Each number is 500 + 25 x the weight over its row's rms, rounded and kept within 0 to 999. Layers, rows and columns count from 0. Numbers have three digits each. The size before them is the row's rms in percent of the matrix's.

# up: layer 2 MLP up, 576x224, rms 0.163, rows 41-48, columns 112-223
# down: layer 2 MLP down (transposed), 576x224, rms 0.17, rows 41-48, columns 112-223
# gate: layer 2 MLP gate, 576x224, rms 0.162, rows 42-49, columns 112-223
up41 103:520516449549486488503496527551527475502506505462528525493498492494480452505504493469516428494491561530507483506468440504534511529513548506533519524487482492532507486498491506506503504518533518551495524539497518502515528552492485575539513483462514517485465531506471493474489470487479442539509481510504519498512520513514515480491477480503
down41 104:471511553470483473469510526466510521500473510557468540493534500508495476499501479549543552549482501501484510514501498478470517517523463511467485496470518493497556471497490457478509501425480497527470470488472524537479449508511467477502512509531512499501515470518495501486552505504516530476474547484515479465493510552485487471513466499451
gate42 094:538492466473483479478523552513496539470474545507545490514539516525495523532492495463495481468494488528497488512485518522465446507501522480528491488505513467534506499535469463532511471517512510517509446560504502528514499522512443494537479551482513534466519506558464514494452491558504497469478514486528511473499482495530469475497513506452
up42 093:538486505484480447520496492477487502488478495452509473481533509473506490506455520453491455473522542521460528509488517507487437485461526520493509512502526517501525510514508493508515496475553507510534506530493476499499506477509448520509492537472493506508502490531498444472490467470483523500517463491503519510513424512464467525508500496451
down42 096:546494485487494518487506524467526552501544474521506511490489480446479485473497500508482447475472482496502495491517495531531517519515543545482500541503482505484494487485521526492479492504494455504497491483495530516481504490516461503526513501503509434509506528512499495503501509436507515517502494508525473473500491507555484514469519472504
gate43 105:511551478496462513525510517452494489492471504485496552477504477476469543464542505512476473478464532459498488505514541491524467539501504519490503450461473538460493473512506539474510474495528500503463498478521505551464490533495520512501503447491500494496507526507520489485451515505470474484488523536497511513515466491499455488532532526486
up43 105:539546485482481464518505459482488470481532468492499530458478492497474500461502506506481501457533520483512490500503497491462496510512513463503557471514504522515501478485499512474507473487512486509522518472504485538465544533491488481527488484497477488490511552523500505527426487491518430501478508529434465478505467520511467509513492505488
down43 108:525582483505496514528500510494486434490515501483449515489463503549510492464567478515469471486474564520506509475497481496477455498480520512511479496508482511475495480451521516524539488452499487492526496492489513495498475504539507517533479520482525529490475512497520498549510501498501529477484484522460522495527474451479496504481482446464
gate44 102:510517456483512517509489480479521474524484559485547523552489498457487491508489483507528474534478469523507476522477500498461531477518515508553508520470523503474536490497581476488517527527520463481482447492525472508486478459488473521467525485464501497507534483561500507490475486503495505527499475506491484490465515472536481544450508511505
up44 108:534500525520534415520521481498476480488515465502476502462516526505490523511528474482478523491532494496526501569504472448524485531496496443483475472507461500529495496510470492468495462529439466473500498503504488442522480485539524511499463533553514471504491519476464472467535468478488508481510512460536504538500521525564515524510479465517
down44 110:495477503478528550529514474517491488551458482537514534538493509499512472489519494534486468538507509470466525486540484509463504511521521500505519525478528460501510523507482452523471494523502479510524497457537504475441525482491481489545479526486489535480497503542459491509514514509468514494501469493475502494494523531503505452501539530477
gate45 096:512510504481498475481488519568503461506539470504497484514509487501505549521498484499493477520515498545499507462564455487492527500440529505526485493478496500493518510544502515506459537496472522491492539504496489485510490502491470460500463508543516464535491524473489535513512488495513499528441504538496508483450503488543513466481447510507
up45 102:478504510453502512476475525491478457466513515502480492564464514529498498513458473492491514509499510471494510486480508530460494494483479497483487489478487552523565465483494496488468491522502524492513524509488445454476519473527419484480492471472504502515510511486486495520510486522491524487458513498499486494507521517451473510462501522474
down45 100:542473497556534494509508484506496521473495512492481505486466478448458497532438465452476488491510467497516462517488512493518513536503489477544520441517487496479508502471533486548505479495520474502542516557493439515453504520548481537517429490444494518515517493488510511502514540547496498485463540488481527512496495465482471530501516526504
gate46 102:517468516534527484490515529468516516468483475515507450509508491515526505501445510511473546485486533509491483486488528522496511512548504494472469491511475524502496494501489541521522540483481513493492531475536522508468499508548540497511559459480489507532482573476499496470491536514525507494512487485502530464495487504467520529514458491525
up46 104:480522477501535478484518488489528514546488485475509500470519515451519497498510480509535525467477510534529485508522519447508503447510505535515464495477501464536481489517473513478512452475501489487509505487466480577508532515486493516494490536522496498451521476483486514491497476492465495486491498497523465488514538491490477514499521482505
down46 101:504508493502504534479511502488509473549474539522538530525459523459485487455510535504526505501499530518524472458533499493464499482473514536528493523504514498531501506497503486503468514524523517523503485516510501503503542470458492488433490519472436484473487499487488493498480481546518475493492546473498474488499497530475497494451494484505
gate47 093:488478497479539494490460541480546493539447455519491476517513509477488531522502527519459501516527530468519508521510492473522493505461513502453486511463499484509512501511487547489447511470510492491514485496502483475521496489545500513471496499486485500518475476508535492527531459487533464460545437525485535520548499504503488484496489521492
up47 093:464488494535523520450480510508521437474482492448507501489468482517490548522501479499456506488480538467464462492494531492512510497465527534425461463452485515470478507470476544482495490481523514498514516463497442491502498509539477468491500467508493505499492492519488508478489487515501528511543472499489446470485499507437501514510505549453
down47 093:513487496532482487515438497488489536526502511475545479516526488488477492518458499482460465486505496517504526485479471486521484529531515498463457545451500463496494472464509490484426456479481510497499527517487502535529470463509510486504487481495512485463484463492507548557529464538503453518514482481442514496550519539535478477470523555547
gate48 107:507501436552513514492508498444559479505518535518547521493501482484493488486511464529440524505521523497524490521491490504541506485488521503484493495505513487474506437521485527528481549500527517453495494489506496502495503526509495533489464475514522494462506511522492507475480535549534524481496522522478468542541527483462445480523509474502
up48 106:532474509510550515496511513456542510511527536470517527496502461501467510495500476507494505511529493477515493467509433454481454486487517455523458490479474499474491479468479529479462593529497504470544498513497483488520502509480466546504522527479490507445498523529476521493522542515520533523505508502456437501487519495497504515489510525508
down48 099:527516516523504448508447528524513479496460505501532503495514462497480554484499526509526520473480481542490531493564436469492483480523543515499503512461500468474521530512500530537510512540492515485498497471513469486496473483433492491485480469534508442451511482512447489507521526524508480485510502488535519468454516509484510499501461478474
gate49 111:480490505513529539448520561494516509470548490465459458498487490509500528480506457498488480494489485496478462492527492510487503480505440530514535533518493506460502491453504516549523509535515466576490506494454512549495571486494491443504481520468520505468502458510463482482502489502516499530528488506520472499477455521544501476511483542499